{"n_layer": 10, "d_model": 96, "n_head": 3, "n_kv_head": 3, "head_dim": 32, "d_mlp": 384, "vocab_size": 8192, "activation": "gelu", "norm": "layernorm", "norm_place": "pre", "norm_eps": 1e-05, "positions": "learned", "qk_norm": false, "attn_scale": 0.177, "bias": "none", "tie_embeddings": true, "parallel_block": false, "init": "normal", "init_std_qkv": 0.051, "init_std_o": 0.0114, "init_std_up": 0.051, "init_std_down": 0.0114, "optimizer": "soap_variant", "lr": 0.00381, "beta1": 0.95, "beta2": 0.95, "weight_decay": 0.048, "lr_head": 0.00652, "warmup_steps": 200, "schedule": "wsd", "decay_fraction": 0.348, "decay_shape": "sqrt", "final_lr_fraction": 0.05, "batch_tokens": [8192, 16384, 24576], "seq_len": 512, "doc_mask": false, "train_tokens": 93960000, "steps": 6495, "dataset": "wikipedia_en"}
Each number is 500 + 40 x the weight over its row's rms, rounded and kept within 0 to 999. Layers, rows and columns count from 0. Numbers have three digits each. The size before them is the row's rms in percent of the matrix's.

# q: layer 3 attention query, 96x96, rms 0.196, rows 0-95, columns 64-95
# k: layer 3 attention key, 96x96, rms 0.186, rows 0-95, columns 64-95
# v: layer 3 attention value, 96x96, rms 0.201, rows 0-83, columns 64-95
# o: layer 3 attention output (transposed), 96x96, rms 0.172, rows 0-83, columns 64-95
q0 065:550511452518429498436482538450465392540511497532500517545465453505551548432499533574531495475476
k0 073:486455538558570469476508537513503582494445458451514490435506477529495558528516405493571522526556
q1 095:576532519405495537494481470564524598498491526475588524484545468508490504485389516518574495495470
k1 094:487503521474531463509496511548522547451474498548550489477553513491470495462462484530471478509607
q2 076:510465479452492481451459524498476456560465493492535498506433549433530520574562492501442522486530
k2 080:467504535462541572495536480518503504487566513526454584485501522485530518525500445428449562460428
q3 089:420454566500505517462527486548467539535407584458512449513513486511556524491450481562473559543506
k3 086:485452457445478503568461488527438486493525436462516472544499476446526516550556516481480502508555
q4 092:498521489440484564491531496499540534536496489452552482468504508459551539524458527381471537399484
k4 100:512448464460482512511559487523478471505524545447522463499553538502483547570533508459516466532483
q5 105:492546423488477468493473535625491483448429532518471455548484494518554562488461535503503536515511
k5 095:536511538427426517486535472495527550543519479463470483458567535429551579537596503533484496465483
q6 081:534441505451551490513517454508522417508479499511481405443503504518495446553469466480378491435521
k6 078:487531493455498525494554402472531473482516414528493519485505446526469422520484514468482417444428
q7 083:498530565544516490479467497416496526532493559431521503560456534499432470516533453505514465515461
k7 105:523526532519482501541456517481509436518488489451553516545481476546488490505568492580469524463473
q8 098:534487470521477497500484497470486615394501515488465497452525514512525507442471526485539446540513
k8 099:498497501619504534516499485481493506532452505461449448524485484550486535425463480439521455467471
q9 098:487482571513523504554484505512484455532485479463535400465510512552502487508553511541403433485526
k9 103:522499621542517450429487508559473444457519404552573529521453425480530480494537501526499495501458
q10 075:552470511504492468481465578461479553488533525473458510521515486439535445437454459513526492512581
k10 083:462501514575538400522506513565487527440439504534476489545501463491524560523525515521519541482521
q11 079:493507497534534412498514500402458510565489521579502544452545487513525514582496516527484530502476
k11 080:547497429486528504443466561463558515560473437518545461446428507492533507499426449522490484446461
q12 090:543500507531528393526480444473523519410569515474485458474528527420484521478542531509510516446494
k12 093:533465462540550423523460585489460477501481502471506546466574560516521535445516515504470537551470
q13 090:491476485478464470493439490461580502502517463471484449471577506554494479505494597551528454502515
k13 093:499512481505503493464523508513458432542415545565527483531529539496591518455446524493454523542439
q14 088:525449472493475519471484508479467453563571526449524464503513499528500499516466573552542515502530
k14 092:461510469441462635477469425503477447570528488537470470537523521551518549508541436509531496497426
q15 084:561503522405515510455501483540507517494511519515473497495541551559542502482525475486514477489507
k15 083:533511509471457519459467498492572571494448482475565400427526556479500512416452515560425477538495
q16 095:532502515482484493488501585478534448586444462467418537492484478608511476468535516545514468491469
k16 099:465509596458595410500477505529557455456474410495521542490514484491486447527498504547515495571527
q17 088:504493556534479524502515559502548407475522496544489504527484528480489460475536462480508440540537
k17 087:513513468548527514425442540451555515497514518486402488519476505480530508472538477497469613486485
q18 098:447510504473502512433456526503523453504487479548464541555462483534522450511510473499504562494488
k18 090:530485545466462529538501475549607493469454484526532485496532469490477479540462522560462494475482
q19 074:540543513549437500549519462459516512482449448551524493540488570563537498476450570523511504474591
k19 084:492548484479533470433548485461465519482489463443552460529533517546541523482474655506483418534483
q20 089:513519503527489420525462465526490484487545517526451501515530538576528542437450471489540523519528
k20 087:427510480459450541517483445523511498505499502463494477458512596522524496444531514466547543429452
q21 092:541460516532507427495445500481528457528442482505577482553450478554517465537534550544421478543521
k21 094:460518502471531477502475534477474520464403445508501545465477526462594495503497457466565515512495
q22 084:508550388583513432429492545474515550461527536480462535498562449474544549516418488481530505502495
k22 084:449503458525494409457430499521566515492394501559454514502492526504519480446535526498488520550554
q23 100:472416502456493571534494523457525515557554469459478519459522494527444476522610467518525478435426
k23 091:553537542455488473519528469557492424467502395545502564492457515526561445561479458429433500569494
q24 087:492483539480513486408521541452488506490576569573424508507512525417449515486411440516526543524525
k24 091:534564397538434485480501570511572524543471542514447491503442466589507523486476502533513527513589
q25 087:497478553510442491506485522522459544492532434556469478538484501461470438561512445559498509581496
k25 096:552582521536506448475467525515513562429500505542522523467475432543501517479496581496472474522540
q26 094:560522555435519489425577519510475503443574576479470513521495543521503558501439479550412453514536
k26 083:456499490552528434425489452496555480522505544487442486492508515476426528481579442524516523499498
q27 079:505461515438504515526518524501559585441524499457441472506568532525469544461480489548513521497532
k27 085:468476530581485425540540509447478473516423483556568555467490555484523486540489494519467528485495
q28 089:546421490460491474485485458523495496462519496467520505473486493513452558493451460421530554495538
k28 092:535524465470523539500505507513472537570507512478500407431503521525558568499469485472508497476500
q29 102:486503519514454563510539417511501524516472498499501557519564527478466543516514473507530464499491
k29 084:515583466526547522462525507551512522503569500504509456435561512516518510479526539491512433507586
q30 081:499460497525491499453581527537502488484549505471426502468561473513505533505533497494525626532541
k30 086:515452486543496407520465489524498503531532559519449482524525420485533565538476545531501560555469
q31 091:486488569479460429506453477496492477439514482494483576493542530533488494551558504574493523497545
k31 094:541542483509508513471472492487442463524475505482518523516473485468531475464530484473425509576480
v0 082:484441476465493460519511506501517472442459456470543462555548490505495523498458593564515442534477
o0 097:525536526470555487501526550490484506514536598459496549393515561438515492547505484424459452490530
v1 090:491472503495496485455505462508517426473477470458446493527506506535511504426491439439458560522578
o1 111:487532473570521561578455528505480513478563499503515471457434530491444495599513527559545459534427
v2 097:501490484512464571406500466454589519492473517493431546455480514543498457519484480498454480496416
o2 103:495483534478521407571499482540490446549497478460479462503548452512522547547532511524479502480482
v3 076:534498503588472471526504480533505545442445475447513565512513549561463493502514529514528525513535
o3 088:476456484530476452488450474480481521565505568486557580521481509419528499549509430500427489505540
v4 083:481553473414528542529517512517506448501531485482559488448522514499522555481448525496445468522451
o4 097:537570526504550447522514522546455507481429445433449546480469474545471506456525468481465446488496
v5 081:525467452560526449446512541488543450496551475598507468430528446544462431489422480545495534451540
o5 077:497444533502479497539484431475506593512519488427521501528502465459493470511545526490482419460467
v6 081:471488502520466459490515529500500442533493412510483509504477528470535569553465448461544512421552
o6 091:484459506520565505509564424524488508475505535539520520564586447528442480508583586491487476517511
v7 067:484516438445478471599510476487498473502600488478495537497474468453434489514519493597550490558525
o7 073:539525512510498576482505562501501488459529494478535564502531511572530537472488440547509461464519
v8 082:489456444472564468498536553478475495504512447494468495483479440461471480550489484513485511534482
o8 100:472527500529567521514505483493482585441553502478510556488515521434484522454551537471508493490474
v9 099:552506473443413554503538497523470545463575547465480533474514457532454489556492429464471553595492
o9 104:450442576576502551517467543525498514460442495490533450499560572508558481465486521531541544500522
v10 073:532480498491508550434588492501427508487594483469500550512514542510517499447501455379530495571511
o10 079:495500517494520446561460495539516531425394440520552455453494482537516461469489562502496534460501
v11 075:585447538529501482494493548507508509470500466480454497425538538524517485475482428436553532468554
o11 089:443533454510528497506502515494534485471421471437511450515502441517576528573578576465491499485462
v12 077:516453559483595499503403449518444549490495509504486511621513495507466534504499428504532518460562
o12 083:455512465486493511462526507480576492458538497555516432446521527538497479519557540509513522520484
v13 081:486567490491486571491488436465524528488571558505555484563528471532524504532520510501442458549442
o13 092:519490540511513410490478473498503506481468520536477549490535527538503476396468505512515543477536
v14 085:538496501533501517524483502445480462488557443497454456452498493559574530488465527443454500478550
o14 096:468493522490552491562512541505479501456441576372566527523543497464429441472458540471533510516481
v15 081:528407559526501555409516529545528486574529495502454526488479487501523500454482457532451473526507
o15 086:477522553441530506560509454471524437444544461480518439474468540471431524451528515532531470540491
v16 077:488512514459513455491471480486416449501490548555502464457488485494527471471496523473487467466524
o16 086:554510468544497562504549512499484569452483474509516553524499477506458538492424510533525588492526
v17 085:516531533534538468433506533483484519513467503522514521418468508458493417418495495513484564469458
o17 090:506492431502451484495477546526457505500501498527487552583408481464516520552538476445535517487476
v18 088:493487536411497536517512515513442520454489470518437504482510490401532450535489490531438559511441
o18 099:455522451521455469471509549524468520457508550496538470492508522546436502516447534451551470505570
v19 094:534533470587474508466489472555614446461441461508527511531492526497504493469499477409436482512495
o19 107:528527525527514456519486533424496482593468559509467500548417525497416476464485501540503571511452
v20 083:509437599453519596521539481465523485516501530488509489522521525523582547540470494470501390569505
o20 099:476534501416515461544491520516561488544450487508498423441497481558465507498472555484533500454537
v21 082:432512513496466505520474440491584523450531585566456575539483527503444477506490469523504512568517
o21 087:513406507430489553493569513479512476560523493459517542530509541481494520496446476484519538515537
v22 083:482496533536451533421508489540526498447518501475498557577581482512533479474504466505524540505462
o22 086:527550550491529480473526524529508473494468521542473529487406519461498471491545476475530528598492
v23 108:481490496495484502500470506468405536534500540506414528551476548537535539464499581574491434541456
o23 109:536486465460456491514526445498533475476528528509452506464508487499419551515534412492555534502518
v24 089:444498513514474560466481507564549499518438495502567467436441455498508533516462576461397497495510
o24 104:555494549524513483602540505475448465523500516467539526506492535509438436469478442459486468521540
v25 098:498486414527528450479436523517514500483531513499518496467465469557503440503533528522471474428475
o25 103:497511519507494483567536490439477502521528500477472506495490480483543509486482563506458492470473
v26 083:433414527461536508552436560511553446454537512456439443536532489484489460487467466510505498476537
o26 096:483528502491479491488608519484460541564483577453516485471495472600466533600464485487503482524524
v27 088:453402499473554533483536601496475573563443515540498546440504510488470488507560633548527481468452
o27 106:552521444386484451539477413516487467479508447482456452476495495542494534495497462499451482424555
v28 085:505503506434483471528499470430534523596496526503540459542452519477530495523502477572578519459437
o28 104:428529490535491528525495495553485526465557530604469502457541445416561558504506579509513547537485
v29 087:543457426464570498508504610452467477543469466547467534513406421433552459464510524576530490501466
o29 090:499475517428448506484481445460496554463557509508471447476541560489438548524564502440549527426474
v30 095:538450501537530477501496533591492462531469451512464502515530538447512535542441585510458492473487
o30 102:497537473491469435435480501444523493507472527542504477499433450469463495506561395414518470526556
v31 082:546495477485474537426549552546481501513542531559509557509467481474492500511514501614518501535503
o31 089:490419579514520529568582461518502517429496504522531511513600591460525449520527461454540563475474
q32 095:538499510498536510485523453512478506577530560417483498491497477537453563558415541507510532545459
k32 099:582496452535426541555536467457486463615544491469416514539419466511435509532547486447498501479455
q33 109:509504490505502468528481513462495396511557454537505545525468531545455442519522479551439508498493
k33 118:548489509462514478503448494484465546400511504569460573524476516492542526472508492431514567554487
q34 120:466459510473538521517506482415492519548498534412429445403490529549461497461460521525532498479501
k34 119:549458502522488477523488513485489507584480494477486498498432478477450524513496548464466488500396
q35 114:510560453516461482521428492523473503461457495492516479476456481536563539470463564462483467540474
k35 112:454469449504542532526508541503503515552511569500514477501477513482450470477532463433517477532500
q36 108:503488577478497496537447465479447456548494440447539503567499481493464462505498440576457503491516
k36 104:562532569461470447538556528507523569435507444460563524474513508529488471473467495545513459517514
q37 105:479452468514491493537485544460513409515529431467465492517475519611500517499532511484492520432488
k37 095:530538443483489450535473528577514506454509532491449517493486530586504527407427550533508501521528
q38 096:535458576431561483523500451485523452552528492523504462514468480485494505467489441506485548478427
k38 105:494436543479434467542479469493556495555498466515453505506478497510467483479536492503490515496435
q39 113:509503430530506476482531468506499506488507555528526492480537557459522530523486511410492457510541
k39 117:479528502533450502538525450472509506486507547454478426476523514494516494501470537472534538452523
q40 093:568470505471518480534476557415440486472542460503518520525435549522484471464490533506470449482451
k40 097:478550523515443514509448570528419537472527443488489520535495467558544501596498508538442469495537
q41 123:533533452479509566552469500458533494459432480540517515465440460501479499491483543431496479514475
k41 128:499469455513542473502501502509549494553419470503517481454491515511469437456466472503518476462493
q42 103:541527457471533540417509420497596521456497475570488453504495472446496487424473514504499529469411
k42 104:540502526491491489487516488439429518558499491525386500454528555499471480505506535477534511429463
q43 095:515471487554412491466496444542492435557476487483509470567422499545475507470505497506537481442516
k43 114:486499490484456533525450473432465492550493465505461431534524560568442515512596511422515541450486
q44 117:489539512543514544437512440476587459508538487546397537499486453480480507477545409552444538561447
k44 103:494497519501487473507513500525432502532504563476495566535413481475499552503568466479471468515460
q45 107:527475539510442418457487519489476466548476516443490448514536489520557515540529534453520510446534
k45 097:542483463448474482497437458477523508441512557488417469521517522524467495497536495546503507471486
q46 113:478538478581529444551466544534510511475489451470441529420478501451484491495544498487525437503422
k46 101:521522509508522533428481487472492522479484540434457455543506513507481477390479486452553487439430
q47 101:436497559445516528439514533455465445588499526521558529572449504538495527545534502628503520517511
k47 103:444458542448456534485552501524489448509496459470536459567515488584475527544434526522526460566451
q48 123:443489539524472493480429441478470486545515493438524493489474545506433492530528521514521526555471
k48 127:484427468509450524552486473483507480561527470460536520511442480505500554507568438526469471513431
q49 105:476478529525496497485475470432449554511492466508468540506492428505523479506513496474472456498510
k49 119:521530492479478440458490471455528539494446460584473473518422488493439433502484488520496430522591
q50 100:489577408442492521464498509543502565526477521522483468479458497508517491522501522518442441501479
k50 101:477466524469555475424537461473463531450495490502502497567549544512474507490499449514477421541504
q51 102:502490499479538567481560541471470501536543559529481489456471516528487527487457521545452448566540
k51 108:510551518490564490546566462521493375494502485514485554502478414499462499527499419531460531439501
q52 104:435495520400486496478542509545613484433514434507461536506540525509495508477489444499508499482503
k52 106:542500498494509542533484506517538516456498526453508497526538459457538481464541521480493435476490
q53 099:459483582526549502539502485519426396542499446421497473536493610502528517451504510478473566534467
k53 107:544445535533459550488499480439453445533578456478516531569491563506483438479510477541554581472462
q54 117:471457562587492506468449578449531474468482479437456510456519557494543492563514522452533464459439
k54 109:479514490498439459456468517486462407562498516485503505531484547439504499513516418552458452553484
q55 126:514525433485504518494556547482539473442475507582420504443512469482532482493453529497617489455490
k55 122:446472417477476515472499482493530576524470543487523436511514530486510552433465577440531421537493
q56 114:499521519481473516461489509454511506531530435509464474565503540465496473496578511500496527503500
k56 112:533482564528498564517493501511493413488526458498460503534493469509503426494538491551550537405479
q57 119:485551551556538471508531448455524440550401513538516492535519513460465477511496517525485455477458
k57 119:550493503410530496486572495461443460532563481496511520474451458468521468511480530492510508541515
q58 120:506517531427546487516547373550520529507492545523466464427538503486484512526463444461500587462501
k58 110:539540491508513537464516521463509537484605476480401543497506478401550454494512472475480551475430
q59 116:512509502470527456494477505466541463567495542566431526464470469542487458506488498467529549468513
k59 110:449493571460506461468473452539458403488511441528519507453511456488497460502536537487472491461465
q60 096:557534503522464426620481433470496520506494457507517514527498555452455532441458496532477513481520
k60 110:519460547484528476464479555452529477498485531460511485446476566525520487488532495522492512459534
q61 099:503496437501455539475504549495459487440471493474470506462473534492523501516453474488508583533548
k61 104:480503430545545519567558465453480525529547501469433495519459457550470547419470498474499463468475
q62 118:512471593506467413452445499470476518608538473497531486527498533493528515478500482566395474498504
k62 119:514552485489589428495504543512521479531461492550495529519445527566557474580532516485496546527534
q63 110:490487516499469504483467471418476521545543525508442425491481529579500431560575487521523538452542
k63 102:501475536470496421562452473505468453522444518499482522564507475490542522562460566448476481446443
v32 098:456465556489520457506438462494466496471509479572568494536570572452461496508445459567512488423484
o32 099:538531517495456528485542568525431537502483417486473486539476476545561539507550521477493497459495
v33 074:556534478486485437510526412531392483482556549485545511483528440527412525555508423464444522492572
o33 082:500496524563496480535441519490531507537494467502549446495573483505545457434529556565529505465435
v34 100:488520537561495518504447486457445494541450520508516500509484491524535491477567555464609461450573
o34 101:527491490506467529415497529566502429432492515433467528461511489458460529521363454532506456493448
v35 099:507542477533565452493513450526431445509445460465518440480465514539593542512447457533498494500515
o35 097:484463512549490518471435521548505537496520513573488507522476545424488468470510500519521581538440
v36 102:474489540444493547495520421511482546535512530453473496474460528469409474483523426444504554504538
o36 100:460481491494453494477512521509509444456472542550504438559537435502503469497441569491555456509475
v37 099:390537550502528448505481483528511534556535512581463490447489516484418482550521466507521512481438
o37 095:573520562531476468505518506492469500445541527519475565609496483563462514512501466512533493535526
v38 094:480529613470475439536493536482470524507520486541503504468489580495542494426501536472528487487455
o38 092:527516460528508500500489396553489496507501506517525546562506470551477524546477525463482537476501
v39 095:510412514454499464567536518532449533479510551569539532402497551477484477519447535524551493485506
o39 094:461489482414522537539477503520497553483544471484486508505492473559505574494548463456495543535451
v40 116:578451441388474469546478473486493465541541482511470478465415509449510468513496413492477524470622
o40 109:443495543582526542488536522521486611441490518429522506522529474443445479458508488500542483584451
v41 091:457547480558515504455508537552436525468495528558450467462475525559448458532504494505536459547474
o41 082:588441516447441525541490480439500504510533541487552521554474571529519504558525533497499622443458
v42 110:550459542492513530441483515575477502491468507592487497473467427533558499513468517567583495518554
o42 108:475454529446497478572487478493448499519525490408527489446515571490425480507546493485474515501416
v43 080:471471477510499595514450535454564457549510405513454512564533529455600455507427518470439502496463
o43 075:509575484506525474528543432502516509481447448517515543459482486521497486483530416463471463496518
v44 101:509515476479537486400532467531536460514483476501428467445569426550492494501487564575515602498507
o44 089:509474521529480517561423513503459517487554523470561478420478608470581461462454457485437525559487
v45 100:515525508566512544497493520535481496590399450514510500509460442501547597540484532466581439467482
o45 101:548531513436453485479524488440470495445547528535515474529466570488430423501409469539482511457529
v46 096:579485501536480527439513470537495530417505483430474496491494535453523501450496514446459469504472
o46 088:498496414494476485467452589466496445593463488555534485529495514629523513482500528562519464485476
v47 092:513516509466477494452533405427552553447541505469452470462523479511391482537540501485529507554485
o47 091:523503455504470518608521567561503421486458525484546506517540550602482541454450523529475493482534
v48 103:500587458487442474528475461505534472490566463538473430480523462525523507502524484478507565485498
o48 100:499469498529545526491568597492455490535510529459575558528514551494532495543521512474455418481567
v49 092:517515530477516432567517476429519488492444517456527436423532499529432521531513504516573588449462
o49 089:497507503525477618484515543576522555412541470529568471549530599489573512461455562531497555485569
v50 121:488464484530503485467528546556493466524463585517536501448479491548510463535536560433570466544534
o50 108:483493506507458542542447470390550497527540481490455485534494534485535500460509464562565571465435
v51 093:455448462486455515479441501582455537480531498528500470592475558411520528447526531494508397520471
o51 095:506511500543530482501540576458449452552438505455456505471479396533478527579499503546487512492442
v52 120:428529456542499509580397592490455417536403571480503479480504484570541503526479526483450436471462
o52 102:495471520490482576433579433499578471502503466535447489545516487477458435501560418533524509484505
v53 107:494451501532537558446563479438524517476538535513534537516576500490437468488474472530449525576521
o53 095:444507584458494456539464470554515495395524439502430439470567455540502502461526557497511486453448
v54 093:522477497520487471544452529556519465558515475521457486493431536496502556461463508380405523480596
o54 090:471505472529530550471537519444571491452468464530575457496504501479472460535523520540517499476432
v55 094:530534472545489549451470509465494481589446514477476481508565459502507551594441507488468534482560
o55 088:503461533511491552576520513510483517424498423502520480444511542520492431413474478485516541494494
v56 098:562553502453499497471480429559570454444534566540493508446464489445572575523458505549425565454548
o56 094:447505553606525554573441523500452445517460422453507492499456536517464469566488553507457486532438
v57 094:512462551592535520491431533532485529557509426484422445532496529575512524510448510484516482489531
o57 089:545505456470493488549471520528494484390445492500525527468476518516438456518534476426560482467505
v58 097:512524475519477557440462497504473444508547447486468501555475552486484469447508468414461531505605
o58 095:535529471518457576523523460492490568478447562540547502485505437561536442534515513456537462472445
v59 092:485529496455443490417573446401524505505567470468498449609504525498468451428556479525496500536486
o59 089:489511489510530450536447516571482569464486516443535532462556392484575543524478549481494567509517
v60 110:504495537545481514460519449579497511490538516551438443398553522562417533508507502493498556542577
o60 103:465538470462527554541500522495507437445501481479478547490486507489585481499477492461523530493372
v61 099:510486498489481419526502452476581462520472491497477489439445476432485484488482587531522530469465
o61 101:495465536513446512463539534505455559394533489491521496567519504546499531532542461515441429511541
v62 096:557513519438484507496548480504606489505603474477487483497481500458525532475457476528412475491475
o62 087:441485555468521511507515535536498580491470496499533486542502449605430501501503541525527497518564
v63 100:399433500610485516503456504523493511485512511520498456466559465558526604527504539527558468465506
o63 098:563496560435525495572544476572489480473516464515455517440471490490529485516578496541423474473466
q64 095:535520566426494460545474454503497502488482510497556428472506517414545493483533586435515520523464
k64 096:504482502514483516538472521427574492440467520543443453464517505602525501428514495468525507478481
q65 095:508560429466493473527514499464459530412517503558518452457431552512440492482444554524486473406487
k65 089:526524483479545478494603439496481464547442516518474451488525457551440506468535552502484492418535
q66 120:442496487482491554481525479512514502532499556482448415477562540535490505522554503557488497479471
k66 113:523503608449457543547506494465490433528580516475517495507516476444536491570551490478495505495498
q67 082:480510439537516536578534500524457497406443472439478476453530494536492501518464579407501468493525
k67 078:454437558477480560518477477521501518512524553468484428431518502524492530476499550481532448509468
q68 103:449466526520502433525430480431541462530469531500496457434456480497482553577492528508493525502550
k68 105:487500517450480464461466452416498526546473528493543464470488523491551475540466528495476523566471
q69 103:506522421520515518493498462584527479517410526533554499440540528535502447503438518471523519502503
k69 095:469516524478502531524500491509542533520520507463444502475488487503482487486527511480554477500477
q70 098:557455479487473420479511519491547467523550446508487583517522495502494479475495454565471508463491
k70 103:500537486530567443497453563536513524516432430545504551497468498458495485451465498588489540547494
q71 086:499439432507547588481533473589424505473485465491495459449501498546480531525548556462541522552478
k71 083:428571513508474516546537533493504500538565520488517491496482465585493533523479540528495446502532
q72 097:523503443500557503503512458511476521438508512508585534465459506549454535525411468485496475493460
k72 098:471491475523569404510571522492478510477418502505549561369482493521467531506437522496468440542530
q73 103:557473530463471512522502450467452549472551585493540483519450556526469494500509457541550512477536
k73 099:583485563483467472498532483443533480500476536466485456508523573488526490549474501501461483488511
q74 125:501456543517517587444542514544509482503526489499465488547524484468511514527544503542466563468420
k74 118:486491512477511474516535508521466502452522403537474538528456409472491459519540533504484489552468
q75 090:477561496536486523482546480469473492508513527465498453516442616530447583537505445424473533513476
k75 102:528434514536488447530481475513449422544500481463524554555472496478444516496516481567442520438505
q76 108:486460528505525558580533519501435458556603542417535459550523548495509484462537533490523504567455
k76 100:542462585596506482465474532514503462492542449437505530524493513477555505512543481514472551472479
q77 094:496436511513507489493513547595420532473502480416514501468470462476487469530511516448488429509549
k77 105:510536493484548468472503558514565491410512492550545612431536486480502510566404462490467440500570
q78 091:463459546437499462580456498575446507537562525554522527503527442445492418484457553541474460453516
k78 087:526529466504576521465506493489553560484456491535506465451429508478532491534458531419512449482531
q79 104:481542529490462493511459514501462492592577488502571477479459560454480546524467459521491468430462
k79 100:523474485462520530462553435475555465500467513460437524469499548501462521513635373532476489507444
q80 095:511460579434440515475529454485500481513574483555481424562482491529485458533509522518452522473475
k80 094:507476512488478506574462455468457444542530459528548502585497466587502459489508514472524472435596
q81 100:570555463463490526495560498520565555431562515509503563527487463433463513500490534558472444505456
k81 102:510496526493491475473516541529491536386435536498490507500575476448487526516482551512536475423571
q82 104:468518511415478535546476485488528516538533463504461454459486437469447385415460466463505522538436
k82 099:504467490491517440556495521464531495500462478503479463491551551521591482501533573430511578488501
q83 088:514555488484485490460467430518524527529556468503520471586502444441445522590526489523467508456465
k83 103:591573585469543448478527511526520512477510473554460538439473479505612486512508497529473470542505
q84 096:408520524539479504498513498533466463458502520539505514511511517438474490552498513403548531488576
k84 097:424460550495476469471479516543466504499517580505503483517518479424500480546555515477505412513510
q85 099:422463492588508547407495473526498452517491503549510513515495508492469430506474445520495449559493
k85 100:477486464562450489455501548445466544531562573450511503545496500437519566483501512458516512485442
q86 093:485548531591483478469520456493559471516457548478498529504444516512486433509538530490463452544475
k86 089:498560459547528505560434500506429473455525492560478447517501463389454445511511548591519478507502
q87 096:510478453491511471528466445494563474470430486540434451459568495520531556504455512460491533548486
k87 091:496536540490531454465387480480555505552422490491524449483510529498549499439558482516543581544444
q88 113:502491491473476520470395518504521544501532468498534407491514487468507491432537515532482490496452
k88 107:512433559524504548545559498463480401508524461498490532489505498571520517535497517538508529459397
q89 100:496474542476465516534570431472469484527479614517561510513490506478445486432467454542435513559498
k89 093:524518444536526518419484542544524444478529421473482507549458506519445514506488562460510486477497
q90 095:531482487499444499504439472480523511524479511506458472440458530501502552536459531409538469520462
k90 097:516452494549476558463466499475515476506502500459521428558517557464489520482533521486543452532514
q91 094:543472447500464429510462481436435480565509454544495457551445506476463527512498574565437473522531
k91 097:546565504463458497456509554454498498508526483481439515511466476608532478490490480485563610491532
q92 104:519522464501486518495525511503497455439454486546522521470452408555556509495442390416543566568550
k92 099:440452472488578458476464494552516583498495567530498504480512484500471565490462503518506517572524
q93 128:437487491531490509466541503530488468531565459465471465496482458428454511559531505520447510473457
k93 110:507497493468511507529483461499468517508503505487479540504492423476519542572507471548473537504507
q94 115:475508499515497513528506540562402431559527438509461477523530453518500468459542554533448471494538
k94 118:534519514455465476480423489527500443486520529571525561532446503482487479535531460453539557542455
q95 108:465456562545438525493557513489489477417494460478543494504534532571489496511451558562488479476491
k95 099:449505524485512508510497518485494561437512515464519529549525536459484446463536452539550434476556
v64 117:472504440502449555403506538494468543465576497579516492488492532508570519405517470464419485506546
o64 118:542448471485546493577539461528560491564441516457503510505496468538540419487468527437533513493486
v65 125:445503422436485465494483534582548427463526415466479437566501471433506526530419529502521517536518
o65 118:480471519568524546477539503518511553542511535483471525473515559491527485523509476550404550456472
v66 108:527570530508530500525454450540557475570567557441426526493426460505495530511498492497535513444557
o66 107:570489518464442473450590496495440552448543551514516526545522464589489488518451562562492576496425
v67 114:492487496512490497435495543506485550476526420529497504470468546510525501479519452473446412588486
o67 112:543535420498506495535602499475540504466410516453485524490487476530462430457549513490531552420518
v68 117:498429496518500455503503544511485536518496520427450480591506545545539508480529493484455453426517
o68 108:465496486551493467523517429493557557452468569561493506432505445445500495547503443523507520525472
v69 107:549432587489535439457556512469535487466534505499531443520504455538519488480490473544531495455531
o69 104:458542489464521492455467450457577568586520491496511477574466483523496582498505502527518543501479
v70 088:452485451508498489483520555431544486440487499467514457435542466541540494490487588541492540520459
o70 095:480515514522502477570534526494445513587535541504482596547536539477475490498525535479488532514592
v71 118:466541435492511428583490445501488468467477489485527461494477504501472476444519519494552504519490
o71 109:486487486453516546454542609560448538524568484515494504510476562499535470528545503517456510549497
v72 107:457495564461466504467563512410517486458476522459519515555510479483528461401479531528491599505526
o72 101:454544527521536508584478474536482522552543496478521511445425495507570555570514418439407480520467
v73 106:475549562503475421548453564529441537541533513536517473441499532569488564558537504463480511432510
o73 103:521478501491482497492514497439484584484485507506503516546495472489496513442493560508555592521470
v74 105:476511479494497485555559539473471411489471479446486464508563494551501410479543522519504534406495
o74 107:436537493547514496469477580529489574594509539536507542466503547453468481590511452519573561574497
v75 112:493516592563496487413512513457493515538494440499535530496525582474466490460452436458514454450481
o75 108:543561452481439509576481538491541498478462508486543504559484396537535496510503492487528570451504
v76 126:500540533499479466573457465529517517504583504491484534539518554427445437426529534441413508502546
o76 126:502540416470489496437581561515454514508500456492512472435531461547496547518469465531485526478491
v77 120:527477496570540590501506460485465541489500536493507468498532493497498540519544445467461526491510
o77 121:562544534516468446518548563484443468508526563492490508522465459485469478482524581529514406497537
v78 122:578401517528556515544537491501542472513463430485538473592475494488483523534464500538595474456538
o78 106:572600523442503447460532499475536509425547555563421497429516477471511515492521526498468521513488
v79 102:525499534445440462442551431531466510527545520488468517453581486511517448546535498506554491497490
o79 101:400558486484486528415462467502539503510475437522537528470458503491445560543465461545510489532561
v80 107:534536497524480489510444477465520519451532507507450476550485492517415478514503493529527542521554
o80 100:475476524481482472482491466538476493517532527462548503507514435538520508552400532496468423456390
v81 107:497545528522470480497500518504516461518491488562486468448476527509520599379444435516525472477524
o81 110:502478519484535543556532448566478504487469461526575525516525461520529525601553524503510455500505
v82 108:488504516471509546518556497418487545468395445504571497596455481506479523450563511517530485540551
o82 100:521515535517510542541450520444485525483537444470475412395507545474558407491530546460477504454462
v83 122:561496497505430511511520582555528448513517457497486525462475562491487488479487485484512476523461
o83 123:428472514428462477454523511492485510498437499543540554532495418536433529491546496435477451458513